Weights of a small GPT-style language model, trained from scratch on English Wikipedia.
Training: a variant of Muon for these matrices, 6639 steps.
Each number is 50 + 15 x the weight over its row's rms, rounded and kept within 0 to 99. Layers, rows and columns count from 0. The size before them is the row's rms in percent of the matrix's.

# layer 8 attention output (transposed), 128x160, rms 0.0482, rows 21-42, columns 0-159
105:47 38 36 48 71 31 47 52 72 40 35 38 56 60 61 46 42 61 37 51 16 53 53 70 72 55 55 76 50 37 44 63 46 57 45 51 59 60 84 61 56 39 37 81 27 33 55 30 39 38 31 49 54 41 20 23 35 76 43 63 35 45 46 28 59 39 47 54 47 52 66 57 47 78 64 40 46 60 53 72 49 58 56 80 61 39 43 13 62 61 48 73 52 73 57 48 50 61 56 84 51 27 67 69 50 45 52 46 43 43 52 54 54 29 15 42 70 76 62 56 47 64 45 21 33 51 60 47 73 52 48 54 62 40 52 44 64 25 28 73 61 13 25 62 56 35 67 51 61 54 38 49 37 21 25 60 49 32 32 35
099:61 52 51 65 72 34 75 68 46 59 74 51 57 63 30 74 34 53 56 27 57 36 39 42 50 34 80 54 75 46 54 44 49 55 41 36 36 68 44 75 58 58 43 24 49 13 50 29 60 44 41 44 53 61 47 70 50 35 53 37 52 27 53 47 24 55 65 58 53 52 73 40 41 37 69 28 32 60 59 65 87 57 55 26 52 23 63 61 59 53 39 43 24 31 71 51 87 62 71 54 46 57 20 49 57 54 18 35 71 23 59 41 34 33 79 53 34 72 35 43 46 60 57 46 20 25 65 36 64 57 63 61 53 61 52 42 54 41 54 59 49 56 56 17 55 38 54 61 58 66 47 40 50 59 56 38 40 77 39 77
099:52 48 69 42 54 69 46 45 53 61 55 45 45 40 48 63 45 62 59 70 56 35 34 86 42 39 55 50 37 50 58 76 54 49 24 48 78 39 32 43 59 44 57 55 60 28 31 67 33 16 69 35 72 75 55 59 55 36 37 49 49 34 20 28 52 40 46 57 29 51 50 65 54 47 61 63 33 69 36 63 71 47 74 37 23 58 57 25 67 85 60 49 20 58 53 58 39 41 55 69 66 61 51 46 40 53 45 38 38 22 66 55 25 17 22 41 47 60 44 56 49 55 63 39 51 89 18 60 41 45 62 59 70 59 76 24 62 39 47 47 40 70 71 71 50 55 69 28 56 48 19 43 26 45 57 53 56 43 66 41
102:33 50 65 33 57 31 59 72 36 72 45 42 40 26 51 63 82 31 74 70 49 36 47 20 47 58 53 52 82 69 39 59 64 77 39 59 41 51 42 57 66 63 63 66 30 48 50 69 64 69 38 56 66 44 49 43 38 41 53 51 46 80 36 41 29 51 37 28 40 30 32 53 65 56 32 10 53 60 60 43 35 47 45 54 49 69 47 47 35 38 30 86 59 47 63 36 39 23 34 67 62 16 34 30 58 67 56 55 55 38 69 42 69 22 28 62 41 53 59 41 29 36 51 32 39 44 57 43 58 55 55 35 59 43 72 36 18 29 54 41 18 71 50 31 46 51 63 34 57 35 66 59 43 52 30 40 49 29 51 41
106:60 57 40 53 46 23 60 27 46 58 58 32 61 38 12 45 67 57 36 23 55 49 47 30 80 51 47 48 54 31 36 39 38 22 47 49 44 63 46 45 39 42 40 40 96 64 48 58 36 60 58 48 44 66 47 43 72 28 77 95 44 49 45 76 54 44 61 57 59 46 44 27 77 42 39 69 50 58 41 85 44 42 72 54 29 43 64 52 56 64 69 26 61 36 44 46 42 44 29 67 42 49 65 57 40 60 30 57 42 40 53 40 69 50 42 35 41 74 43 30 51 52 34 50 76 26 50 57 54 38 69 76 60 50 81 21 66 37 62 50 70 55 44 39 50 56 30 73 50 24 65 60 69 29 38 38 43 75 49 55
101:63 29 64 50 78 69 42 59 46 50 57 35 34 57 40 55 53 57 74 33 48 35 69 60 18 57 55 45 51 23 57 61 78 43 66 57 52 38 74 44 59 61 65 54 76 20 70 30 40 64 34 58 50 39 70 49 39 59 47 26 43 54 08 62 48 43 54 78 43 47 30 34 65 33 63 12 17 43 50 66 59 52 60 38 51 39 72 57 58 57 62 49 53 68 65 55 58 79 76 40 58 69 38 49 38 37 48 63 69 67 35 39 40 51 24 31 60 36 56 55 48 63 63 46 56 37 33 42 63 44 58 73 64 28 51 59 36 34 58 51 83 48 33 25 51 52 29 37 73 64 75 55 53 54 58 74 34 79 56 47
121:60 43 38 43 59 40 34 27 67 47 30 62 83 67 45 57 59 41 30 45 42 54 52 51 47 48 59 55 52 47 46 65 69 33 44 28 48 50 32 60 61 40 67 49 33 54 54 36 37 63 49 10 47 75 84 56 52 64 26 37 66 39 53 43 58 60 62 42 63 43 42 59 54 53 45 67 53 42 38 31 44 48 47 53 77 50 44 46 50 62 62 01 61 31 44 49 39 25 43 48 61 44 37 25 54 57 63 67 74 93 31 48 16 63 28 41 30 51 54 69 91 63 28 52 61 48 87 62 63 53 36 46 44 35 69 48 49 66 62 28 51 28 43 28 68 59 77 55 49 61 65 16 47 38 51 57 46 55 52 69
116:46 50 52 68 45 48 36 64 63 60 33 43 75 26 81 72 40 42 79 50 61 22 27 53 44 66 34 62 42 25 51 43 34 31 31 62 53 45 48 62 47 57 45 77 56 23 60 33 26 51 27 53 05 53 60 71 53 58 55 31 60 40 49 80 70 35 58 57 77 63 33 51 54 55 44 43 56 63 57 54 55 47 57 40 51 40 69 58 59 65 46 11 42 56 51 42 33 62 53 48 81 22 41 64 71 38 35 62 41 52 44 65 60 66 54 48 87 32 60 50 45 55 56 38 48 49 63 45 27 64 80 46 31 60 40 45 40 25 36 54 51 48 74 49 64 43 72 44 56 75 40 54 27 55 15 53 47 40 26 28
103:74 64 74 55 24 26 51 46 30 52 45 43 09 50 43 55 27 63 26 53 69 41 51 51 56 33 64 76 41 47 62 49 42 27 63 50 50 52 78 24 47 67 25 51 54 16 42 42 55 64 60 31 58 42 61 65 30 60 44 48 62 61 47 19 69 64 58 59 40 35 47 37 44 66 51 27 55 59 45 51 38 46 37 47 46 23 57 47 59 76 55 22 52 46 41 36 52 59 49 60 44 56 39 23 30 80 60 69 53 60 49 70 42 36 76 38 16 46 32 72 64 07 43 42 53 57 52 47 32 55 40 54 74 72 33 40 32 32 65 61 48 57 67 35 57 66 61 47 41 62 20 41 40 54 49 25 42 55 30 30
103:60 41 46 64 50 66 19 77 32 70 33 63 33 49 54 21 41 70 38 30 49 60 38 48 36 41 27 34 64 51 52 50 39 35 31 62 39 47 47 48 51 26 55 82 31 49 53 49 83 39 47 88 42 63 44 43 35 35 49 51 68 59 59 41 57 52 64 32 31 39 59 75 63 64 46 74 36 76 37 46 47 49 45 59 32 48 05 39 69 53 55 40 50 45 52 60 27 60 83 65 41 62 50 36 37 53 23 47 29 40 26 58 22 63 38 58 31 29 54 50 36 51 38 33 39 56 45 54 48 50 31 26 60 35 37 55 42 37 56 28 40 44 81 43 51 37 61 82 54 28 51 26 43 18 71 57 61 64 52 48
108:51 32 45 99 14 56 58 56 72 52 81 51 58 45 40 67 57 52 43 77 85 44 28 61 75 76 64 51 59 29 36 61 66 69 56 37 56 56 35 38 72 47 03 63 53 34 43 44 47 30 57 21 27 44 49 70 51 62 55 53 54 48 52 30 71 40 50 69 53 57 58 46 67 38 39 53 46 60 35 37 30 44 38 28 54 36 46 61 64 53 28 55 42 48 40 36 52 48 59 73 58 70 34 15 42 24 53 57 36 35 56 48 30 41 48 49 28 29 58 52 37 48 56 42 22 49 55 86 40 35 42 35 36 58 30 26 20 62 50 78 57 49 62 53 37 58 45 68 68 51 40 53 50 46 51 48 50 51 71 52
110:67 64 23 31 56 47 66 35 23 29 38 36 64 37 55 53 39 38 37 53 42 28 43 55 20 49 73 56 49 40 64 45 46 46 63 77 69 48 53 30 67 07 63 74 43 58 39 61 48 44 40 58 28 35 25 15 17 36 54 66 56 67 49 58 61 45 56 71 34 59 31 44 57 40 62 54 33 23 36 69 44 52 41 71 45 34 27 49 35 52 64 56 52 66 36 30 47 59 48 49 53 34 64 91 33 68 41 76 52 48 33 43 54 50 35 44 62 50 43 92 43 49 30 45 47 51 55 51 22 47 41 55 32 47 58 61 43 70 28 63 40 44 33 30 62 38 72 65 28 69 67 67 65 56 72 51 63 58 44 43
109:42 26 80 26 42 26 51 36 29 47 41 46 45 46 87 45 34 60 59 76 47 49 58 71 73 54 55 43 28 37 31 41 43 46 67 68 49 31 49 27 61 37 25 48 46 45 47 67 47 46 30 51 32 22 42 65 60 57 61 54 68 76 58 29 49 60 55 47 21 28 27 55 53 42 30 78 53 46 52 66 53 50 44 51 62 63 62 67 35 53 73 65 30 45 45 37 10 29 48 69 34 60 50 78 40 60 52 33 46 52 54 50 42 45 50 25 25 37 70 80 78 47 51 68 60 33 38 33 46 62 54 40 20 55 75 25 59 57 76 54 47 40 56 65 41 72 40 46 39 51 62 69 51 61 26 27 55 47 48 69
110:48 50 35 50 48 44 52 25 70 77 68 50 63 52 25 45 50 28 18 70 55 34 69 36 62 53 55 57 45 28 60 36 35 64 48 51 44 69 43 25 65 53 15 38 53 30 47 56 57 53 45 64 31 60 39 41 58 75 38 61 84 51 16 58 37 51 50 53 51 38 54 47 24 27 53 58 45 45 90 57 30 54 61 51 47 42 13 46 51 45 60 44 50 06 60 78 01 51 41 37 41 37 73 77 57 48 49 31 58 47 61 32 25 51 42 24 28 58 64 61 65 59 52 33 42 47 43 58 38 36 57 43 47 70 34 61 74 50 39 24 64 40 43 55 53 58 59 63 33 45 62 62 37 55 46 62 36 40 63 58
108:18 46 38 62 45 49 64 17 48 57 46 56 63 46 36 72 48 61 33 67 29 53 32 48 63 39 46 39 28 35 35 57 77 48 70 46 79 42 41 43 62 39 55 47 54 63 79 75 63 51 67 61 45 75 35 31 59 56 59 15 72 30 68 22 41 26 39 77 73 68 43 61 38 41 51 42 52 33 61 56 79 62 44 64 41 53 55 57 66 67 53 53 49 45 25 53 70 52 40 36 31 30 51 16 48 67 57 53 74 66 71 56 25 40 33 59 55 65 58 49 48 37 62 50 35 66 63 38 55 66 47 42 55 50 51 38 52 51 51 87 50 53 28 62 54 45 60 03 46 49 36 40 64 43 45 70 32 81 54 40
109:87 62 67 61 37 66 58 61 86 41 66 19 52 69 37 50 53 43 53 80 40 56 16 62 23 71 58 30 62 76 42 26 42 46 60 39 38 62 38 54 45 32 62 55 43 55 41 44 54 34 28 68 67 30 53 57 65 78 69 68 49 40 44 62 07 50 58 34 66 37 30 29 40 44 56 57 48 46 49 26 47 74 55 44 33 76 42 60 36 27 45 32 60 40 56 47 64 46 32 64 55 50 59 69 54 52 34 71 27 59 39 49 58 36 48 41 36 41 80 42 50 68 67 60 49 30 49 50 40 44 63 64 49 55 55 29 30 40 24 73 48 75 58 79 46 38 54 52 49 33 53 63 50 27 67 37 48 82 41 48
108:32 45 26 43 40 41 63 32 55 50 61 37 68 66 62 85 82 52 31 68 36 48 47 48 42 40 42 59 71 94 76 49 46 48 48 30 48 48 42 42 61 42 67 15 78 47 66 82 50 30 50 42 62 32 22 50 21 76 49 51 71 63 60 33 45 39 75 52 55 49 56 36 43 50 38 49 63 56 28 65 35 61 54 67 58 42 68 61 44 45 43 52 43 73 70 49 56 53 63 58 47 63 45 45 63 17 37 37 45 47 31 46 71 64 43 88 22 78 76 52 31 55 40 47 72 69 30 51 50 72 55 55 54 42 64 51 63 53 54 66 47 16 48 38 35 51 66 79 40 52 54 62 45 69 59 65 42 64 43 59
115:61 59 23 42 41 52 13 19 44 43 59 78 49 40 71 37 62 64 62 26 52 33 36 70 42 23 49 53 18 58 47 67 50 38 37 76 43 59 41 55 33 51 20 51 41 38 40 34 60 43 38 22 59 59 49 32 53 45 53 43 39 44 41 28 26 47 33 36 46 58 46 50 37 16 58 54 59 42 56 67 57 38 63 61 52 47 68 52 49 68 92 41 56 30 58 17 45 49 46 61 38 39 56 33 77 37 45 42 85 59 40 90 49 53 15 73 58 27 69 48 41 56 66 43 57 50 26 46 58 79 61 35 58 56 39 44 44 57 36 60 43 36 55 43 55 62 35 49 67 32 26 73 71 46 41 56 42 54 59 35
107:45 41 39 60 47 54 55 74 53 69 55 58 78 50 60 38 57 65 35 68 50 23 52 48 49 25 59 74 52 74 33 41 53 48 51 77 32 64 31 41 51 43 39 49 59 71 58 46 50 42 74 47 69 44 59 55 23 53 44 53 78 54 77 44 20 50 61 66 32 46 55 51 39 47 41 47 57 64 45 41 35 37 59 42 58 38 32 58 75 20 23 97 34 38 08 60 62 67 48 64 34 48 38 46 56 74 42 25 53 64 71 47 37 31 44 53 60 12 55 38 63 51 45 42 59 31 53 52 59 30 80 54 62 53 28 31 24 73 61 60 44 52 42 40 30 47 52 43 35 69 60 44 22 70 56 76 39 36 41 63
110:66 55 77 47 30 68 59 40 49 48 48 61 39 44 54 55 45 83 48 69 30 42 57 43 55 18 54 45 43 69 69 30 57 25 57 33 32 27 72 21 61 76 25 39 45 33 61 53 73 42 42 58 56 60 66 59 67 59 37 69 56 67 33 52 60 39 50 51 42 37 52 61 70 16 44 60 72 50 57 38 33 65 64 33 38 51 53 09 57 41 57 57 52 23 29 43 45 47 35 63 50 68 79 51 39 39 40 36 58 48 47 42 17 44 37 46 57 48 43 73 33 37 09 43 37 66 20 65 60 51 62 58 41 48 39 77 36 15 41 33 56 69 42 35 52 81 55 57 31 55 59 39 48 57 23 57 54 53 50 54
104:56 61 59 10 34 41 37 52 66 99 44 53 61 44 41 31 54 42 48 44 53 62 84 60 36 56 37 64 55 36 44 56 57 65 33 42 25 49 55 77 43 52 57 41 79 47 82 52 58 40 59 51 72 36 24 71 37 79 54 68 61 55 38 52 76 47 43 68 55 68 37 70 50 11 49 79 35 71 25 39 46 41 43 54 21 68 45 59 38 63 41 51 44 56 57 45 61 47 72 50 69 50 68 78 52 51 50 56 53 27 40 65 37 66 25 62 60 50 45 39 59 39 55 12 37 23 32 56 77 50 66 57 52 59 58 48 14 45 54 49 36 54 46 42 31 73 50 51 53 76 42 34 51 60 58 53 65 53 55 48
105:89 51 61 63 34 35 48 67 36 57 70 75 52 84 42 67 54 69 22 57 26 58 65 52 81 36 56 52 53 58 49 71 47 60 66 40 70 62 87 51 35 25 33 35 56 40 27 43 48 24 54 45 47 53 67 53 54 44 72 80 68 55 36 73 53 64 41 54 56 50 69 39 54 38 68 42 37 41 53 33 38 25 61 57 45 43 61 50 42 63 35 49 70 56 73 38 35 42 47 47 55 61 57 68 34 51 51 34 70 42 41 54 53 46 82 46 70 69 60 43 50 22 37 52 87 61 45 73 53 51 48 36 40 69 39 48 52 43 61 53 89 59 46 55 56 45 77 56 57 60 24 63 68 30 49 85 20 45 39 44
# layer 8 attention value, 128x160, rms 0.0389, rows 22-43, columns 0-159
105:60 50 37 91 22 51 53 61 67 49 38 50 72 64 37 53 52 66 53 62 57 69 55 56 85 51 52 44 59 46 52 55 24 37 51 40 64 48 51 47 10 38 50 64 30 35 58 75 65 47 72 67 48 68 53 63 54 72 41 50 56 57 85 36 49 66 62 48 33 56 46 52 68 59 65 62 57 73 78 53 44 70 44 86 45 61 48 55 48 48 72 39 43 46 65 43 65 03 45 52 54 43 47 22 59 32 53 84 70 57 67 29 52 89 46 68 51 27 56 79 39 79 74 53 57 50 56 53 28 60 57 55 44 54 54 41 48 41 32 33 27 57 39 58 31 42 60 41 46 57 59 77 53 58 63 68 61 61 42 40
103:62 52 66 62 27 68 65 67 41 50 75 37 70 43 79 65 53 65 34 52 68 42 44 27 32 30 41 31 30 37 65 30 52 48 48 20 23 38 26 42 34 54 37 72 64 28 20 42 37 69 83 29 28 36 36 63 55 29 54 37 61 65 52 50 55 42 26 53 37 33 49 63 68 61 32 49 44 58 47 46 54 30 62 40 81 30 29 70 59 54 54 42 50 60 36 38 68 52 81 55 52 72 29 57 58 47 65 65 29 73 65 54 56 57 43 78 50 67 41 49 77 48 56 55 36 54 35 51 44 60 57 55 27 51 56 68 67 81 70 30 29 62 64 54 41 60 66 56 56 78 60 69 37 55 48 56 29 60 52 50
109:71 45 33 26 34 62 35 50 44 49 36 35 36 68 53 56 57 54 47 52 32 60 72 39 51 51 70 43 92 66 57 20 39 42 63 64 62 39 32 29 41 65 49 33 39 70 51 79 38 74 64 56 39 23 36 64 78 57 36 75 28 46 57 36 69 46 44 55 67 34 21 35 56 58 60 38 56 24 74 62 38 49 51 76 53 35 46 55 66 50 57 66 55 34 34 72 50 49 49 50 51 39 65 64 45 32 41 78 14 55 80 36 51 50 29 47 25 53 54 27 76 42 61 53 42 71 43 39 35 58 55 27 68 31 47 40 59 68 54 46 41 46 50 64 53 49 39 41 43 55 41 44 35 67 55 63 85 60 89 46
098:59 33 50 60 26 64 56 62 36 32 78 64 65 58 52 58 44 52 39 53 58 65 30 76 46 30 64 76 44 73 52 49 45 31 46 31 46 21 50 58 47 47 50 53 35 46 62 60 29 55 57 41 70 42 52 60 53 73 45 43 51 53 40 46 69 52 61 46 58 13 15 46 54 20 30 71 64 72 33 40 68 62 62 54 77 38 43 68 30 33 46 48 69 45 54 48 48 49 40 14 74 45 66 53 17 40 72 32 79 63 38 23 56 64 49 81 41 58 52 68 43 70 31 35 55 41 42 77 54 35 64 33 73 42 33 29 50 47 65 60 33 58 51 45 46 73 67 64 64 46 48 40 63 50 72 66 71 61 24 41
105:59 63 33 63 46 44 75 38 56 57 74 10 40 74 58 65 43 45 60 75 69 48 40 39 49 40 47 34 42 21 40 78 43 45 53 50 76 40 44 56 39 89 67 53 35 38 48 47 67 55 37 71 45 25 62 75 55 89 10 53 54 48 69 28 36 61 64 48 26 44 64 43 44 37 28 64 51 29 41 77 53 43 47 72 54 48 29 69 60 30 58 70 35 40 44 48 51 43 71 55 55 42 48 47 73 42 49 65 37 27 45 34 44 51 56 62 24 67 43 63 45 42 68 46 36 50 59 40 64 14 28 77 33 33 53 33 68 57 62 45 45 45 27 40 56 59 39 22 53 61 51 56 58 60 72 42 47 37 64 65
096:59 64 68 78 52 53 16 43 44 50 59 25 62 44 40 44 49 29 42 56 49 56 39 72 25 53 55 31 63 64 39 40 05 80 61 67 65 44 44 41 30 46 50 42 42 15 63 61 41 47 59 41 57 77 61 55 67 43 53 60 56 65 47 37 62 31 56 60 54 50 50 50 37 84 60 51 30 44 98 53 63 44 48 72 71 64 45 69 31 51 54 34 75 26 38 63 48 36 57 63 23 49 40 70 28 40 63 43 66 46 50 61 57 58 59 71 56 57 15 36 68 49 54 47 46 61 48 72 19 59 46 47 50 56 66 65 66 18 52 64 58 63 47 45 37 33 45 74 30 41 51 38 24 46 28 50 39 65 70 52
105:54 45 56 47 32 48 30 51 57 45 53 52 54 08 68 64 75 74 60 55 59 34 46 52 39 35 27 46 69 41 56 42 40 82 45 48 51 78 72 50 52 57 42 74 47 42 13 71 62 63 66 78 71 55 81 29 34 76 40 42 14 65 70 46 54 58 41 60 56 81 26 58 38 40 84 59 40 44 57 52 59 63 56 53 48 38 55 45 56 45 63 76 43 33 50 46 96 46 53 49 46 67 62 31 50 31 48 42 32 66 40 54 59 68 77 57 68 71 44 30 59 32 56 40 47 29 75 48 65 53 67 56 39 63 43 42 70 68 66 47 50 48 69 56 38 17 53 65 49 40 60 34 61 43 48 43 72 54 54 54
096:36 61 40 45 40 42 47 08 08 23 44 45 43 31 99 51 60 44 26 42 44 73 51 50 34 69 46 75 47 46 30 30 48 55 56 50 59 86 44 67 58 40 29 53 62 34 46 56 57 56 65 57 66 43 42 46 55 55 23 63 61 65 37 49 40 47 54 33 29 65 81 40 47 60 38 64 56 41 70 58 60 66 57 19 31 45 62 28 52 50 55 30 66 00 56 50 74 52 49 52 09 57 89 54 73 51 45 66 51 44 51 54 60 52 46 63 54 64 54 54 33 72 48 41 67 36 32 51 43 39 52 58 54 47 34 33 40 41 62 54 55 42 25 53 61 69 51 60 44 43 56 43 28 41 46 62 55 41 41 43
091:68 80 44 73 34 30 73 41 54 62 47 67 36 54 56 47 32 35 54 38 77 45 41 90 71 45 65 42 46 31 28 95 45 52 24 52 30 49 41 51 56 69 40 56 34 69 55 58 54 53 46 34 45 52 57 39 64 48 70 54 27 58 60 51 31 45 60 37 30 49 42 67 39 55 59 41 67 49 59 53 24 52 41 49 18 40 57 18 72 29 52 62 69 19 54 49 49 53 46 66 15 13 46 66 69 46 29 42 64 65 16 55 30 30 63 38 28 50 21 61 47 26 32 48 38 53 43 64 51 59 78 47 49 51 58 49 59 61 62 66 52 40 66 37 46 55 62 30 41 38 33 47 53 63 68 35 38 42 53 38
087:24 32 30 58 46 21 35 45 55 43 61 56 35 49 65 71 73 46 63 16 67 84 34 47 37 52 54 72 54 55 61 45 35 64 43 25 48 65 59 55 47 55 40 58 36 62 60 23 49 59 13 76 51 36 49 20 37 32 46 52 39 47 51 58 81 18 51 27 29 62 78 46 49 55 63 62 57 69 53 71 64 51 36 67 31 78 65 65 43 71 37 61 73 44 48 48 62 23 53 33 51 49 53 40 79 50 40 43 44 45 53 45 09 58 38 39 30 63 55 55 62 66 62 54 42 28 58 65 38 82 42 62 40 47 60 49 53 48 30 48 38 58 58 65 37 45 56 72 60 61 61 53 33 44 45 05 48 62 46 57
098:47 43 44 02 45 63 00 56 51 49 37 23 70 65 46 61 56 41 43 61 48 61 22 48 39 50 44 44 37 45 65 31 53 32 62 61 43 40 59 29 53 59 68 54 45 83 64 45 39 77 49 61 39 58 28 34 60 14 49 42 57 27 44 38 51 35 74 62 48 65 43 33 45 41 58 74 55 23 45 58 36 37 50 49 75 76 47 84 69 46 39 50 49 60 49 53 56 26 55 23 62 42 71 44 69 47 73 60 57 69 32 32 41 61 30 57 61 58 53 48 60 33 41 23 53 18 41 20 37 42 58 26 23 51 44 69 49 22 36 21 42 48 46 49 33 62 39 39 53 37 57 40 66 48 52 55 55 52 61 42
106:28 67 57 37 67 44 66 41 80 65 59 62 46 54 63 74 41 49 32 45 77 35 49 38 49 49 73 52 46 29 43 76 43 36 53 62 49 48 19 73 18 41 57 43 58 48 40 43 28 48 65 44 72 65 66 47 44 57 23 50 50 67 71 43 75 32 80 53 57 50 30 43 79 68 50 68 60 11 65 59 64 66 50 54 61 31 38 36 63 32 32 57 39 48 44 30 34 60 41 60 25 54 60 57 66 42 43 48 55 36 21 61 48 43 58 40 58 40 51 38 34 51 43 58 61 32 47 50 37 41 91 55 64 63 25 56 50 46 57 72 52 54 58 38 18 30 43 76 31 36 58 53 50 46 46 70 39 46 93 25
104:37 33 56 69 56 74 72 57 49 32 66 92 41 41 39 76 41 15 52 48 37 52 13 50 72 64 64 44 58 58 50 81 57 47 50 74 47 48 36 70 40 64 70 41 53 32 39 57 42 51 65 47 54 49 75 46 56 76 36 30 42 50 52 65 66 45 76 63 51 57 61 34 29 56 53 36 47 58 22 38 61 40 54 53 65 23 48 56 21 52 76 54 41 53 70 69 73 08 35 59 38 31 54 46 61 78 62 71 78 50 46 55 40 27 46 34 41 55 43 63 64 38 32 36 59 30 65 42 68 59 19 39 55 54 50 52 58 31 48 64 70 38 63 60 68 27 64 39 31 44 35 45 58 44 57 60 46 32 36 40
098:39 52 53 50 33 54 48 21 44 58 76 58 45 61 27 75 28 28 86 76 63 57 52 43 49 19 47 63 46 38 82 67 26 65 47 60 52 45 22 32 71 56 24 44 51 44 65 65 29 39 27 21 49 61 41 35 38 56 37 55 32 70 38 70 64 64 35 33 64 49 39 45 35 33 48 57 55 54 57 47 60 34 55 49 42 76 27 66 44 68 59 38 35 25 66 40 33 49 47 21 82 44 57 29 50 28 47 69 48 30 69 37 50 31 55 44 61 52 58 50 68 59 55 50 55 76 69 49 72 53 40 64 63 57 52 41 35 36 89 66 40 33 60 24 54 33 54 49 56 52 38 54 33 41 36 55 26 31 32 53
102:34 45 67 35 84 59 65 41 42 52 51 41 45 64 57 63 52 53 45 69 55 39 39 34 63 46 69 67 85 63 66 50 53 69 58 60 44 75 49 50 70 40 47 61 44 45 70 49 53 46 53 28 57 41 49 65 66 47 35 45 61 30 21 36 36 60 36 39 77 63 44 35 65 52 67 59 34 66 50 51 47 58 59 64 72 26 56 53 53 57 74 43 52 45 34 55 77 42 25 45 75 37 05 55 59 71 43 78 77 23 41 64 32 40 46 30 34 53 34 49 66 68 67 76 64 23 47 43 68 29 41 82 50 29 57 32 58 40 65 60 45 44 04 62 43 52 44 47 53 56 21 44 49 68 40 29 38 44 38 57
100:21 61 49 48 21 67 51 60 50 40 42 47 63 39 38 56 49 64 39 85 34 44 35 69 38 49 47 61 37 40 39 69 70 35 47 78 22 42 37 31 34 42 49 52 45 37 41 54 53 35 50 32 37 67 47 51 53 57 40 82 52 58 55 44 68 84 37 86 52 83 58 72 46 23 77 26 54 30 59 44 39 48 64 33 18 41 54 78 34 65 36 61 31 62 75 47 48 29 08 57 48 33 66 48 54 40 66 33 39 41 57 68 49 57 73 56 57 63 27 32 57 39 38 32 53 42 53 60 32 46 34 47 80 59 38 31 44 47 55 25 46 57 59 37 56 60 48 44 64 51 53 76 60 19 45 56 30 56 47 40
106:49 49 48 88 59 46 43 66 37 44 55 53 26 41 35 31 57 53 63 37 77 72 50 30 49 77 56 48 45 43 59 60 64 62 62 51 76 27 40 61 27 61 40 50 37 73 55 59 40 60 64 48 42 41 52 21 52 30 41 47 54 48 47 30 68 44 41 52 35 62 61 65 28 35 48 35 68 65 38 33 46 37 45 31 12 36 57 38 66 48 88 80 75 58 53 43 60 40 37 94 52 56 72 73 42 56 34 79 62 67 69 68 47 78 34 66 55 39 45 35 29 46 39 51 60 46 44 61 47 30 45 34 35 54 41 64 41 40 37 72 58 53 81 75 36 11 52 56 54 43 48 41 29 58 43 68 34 50 57 53
094:52 59 54 60 33 35 55 42 33 70 26 40 38 48 38 75 28 33 42 65 49 60 43 34 66 33 68 56 69 66 47 63 39 59 69 32 42 52 55 26 39 51 26 42 56 43 26 51 80 55 53 31 51 32 45 49 56 49 65 47 39 63 44 45 29 58 71 64 49 37 61 32 42 47 40 46 41 44 19 43 47 47 52 68 47 37 69 72 54 31 95 65 54 53 62 60 26 43 62 38 58 75 51 49 61 43 64 53 26 75 39 42 38 65 18 34 74 38 53 33 36 47 71 18 40 48 84 22 49 62 56 30 50 35 60 44 82 25 37 36 48 51 82 54 57 58 49 51 56 75 68 46 75 49 54 32 24 31 36 44
103:67 16 25 69 38 28 46 40 74 39 58 39 49 45 46 58 28 21 55 27 35 41 42 55 32 57 27 44 38 68 74 48 43 28 46 63 50 43 35 70 44 45 46 66 58 59 57 56 68 47 53 56 38 54 41 42 17 21 48 55 66 46 77 78 44 71 60 37 35 56 37 27 55 62 49 20 30 47 47 25 68 54 27 63 53 36 70 37 37 43 63 46 71 26 66 25 88 42 61 54 58 32 40 37 65 29 45 87 50 48 55 44 43 44 41 80 39 49 63 36 54 50 54 42 63 37 51 61 42 39 49 55 48 41 57 61 33 32 67 63 34 61 48 56 28 67 33 26 41 39 70 43 07 60 59 47 61 63 37 55
100:61 47 63 45 36 50 45 65 51 80 62 52 30 55 21 58 48 64 38 51 63 55 40 40 43 61 62 86 29 45 30 57 41 68 53 15 60 54 33 55 50 16 63 68 45 64 52 36 58 18 38 39 65 69 17 47 39 23 68 42 53 12 37 48 56 63 56 45 43 41 45 44 74 55 56 44 52 39 41 66 56 44 66 44 46 69 73 44 50 39 52 27 59 39 47 61 59 53 78 64 50 52 83 26 49 47 41 51 73 71 60 49 49 76 82 31 90 63 69 76 57 43 42 49 46 64 09 64 43 48 64 39 60 75 56 62 38 58 55 69 47 53 29 39 48 43 19 42 57 41 58 55 40 62 32 44 33 52 44 46
098:57 67 49 44 70 42 42 39 72 48 43 39 53 41 26 41 40 54 45 15 60 67 52 61 75 28 52 57 48 58 46 30 61 63 26 58 50 15 56 60 53 46 69 33 41 54 44 58 29 25 52 25 42 38 50 66 56 53 17 63 39 39 37 49 85 88 53 62 64 51 56 65 42 80 15 62 49 67 51 78 52 78 38 38 76 73 85 45 74 64 58 61 59 44 51 46 61 26 36 32 46 36 64 59 44 29 47 16 39 50 69 56 43 44 44 54 50 63 50 49 50 59 77 38 41 55 35 53 50 42 56 35 54 29 58 50 47 48 28 34 54 37 35 64 50 65 80 48 47 31 61 64 27 27 44 40 61 79 43 49
101:34 46 33 35 63 48 63 58 45 54 28 51 35 36 49 73 48 21 71 47 59 46 90 23 77 46 59 67 53 46 28 32 73 56 69 38 42 65 23 37 63 45 54 51 61 62 25 33 70 30 27 51 47 54 55 64 51 59 38 49 55 56 62 34 66 43 36 57 31 44 76 65 54 45 57 50 38 71 20 33 37 79 83 44 50 39 44 62 29 47 61 40 55 79 37 40 48 30 45 58 32 64 49 70 82 41 66 52 57 44 55 34 59 73 51 42 38 68 42 51 69 52 23 60 42 41 75 55 48 63 31 33 56 62 67 71 57 74 58 44 46 71 09 64 54 57 24 48 48 70 58 44 60 51 32 38 43 70 36 61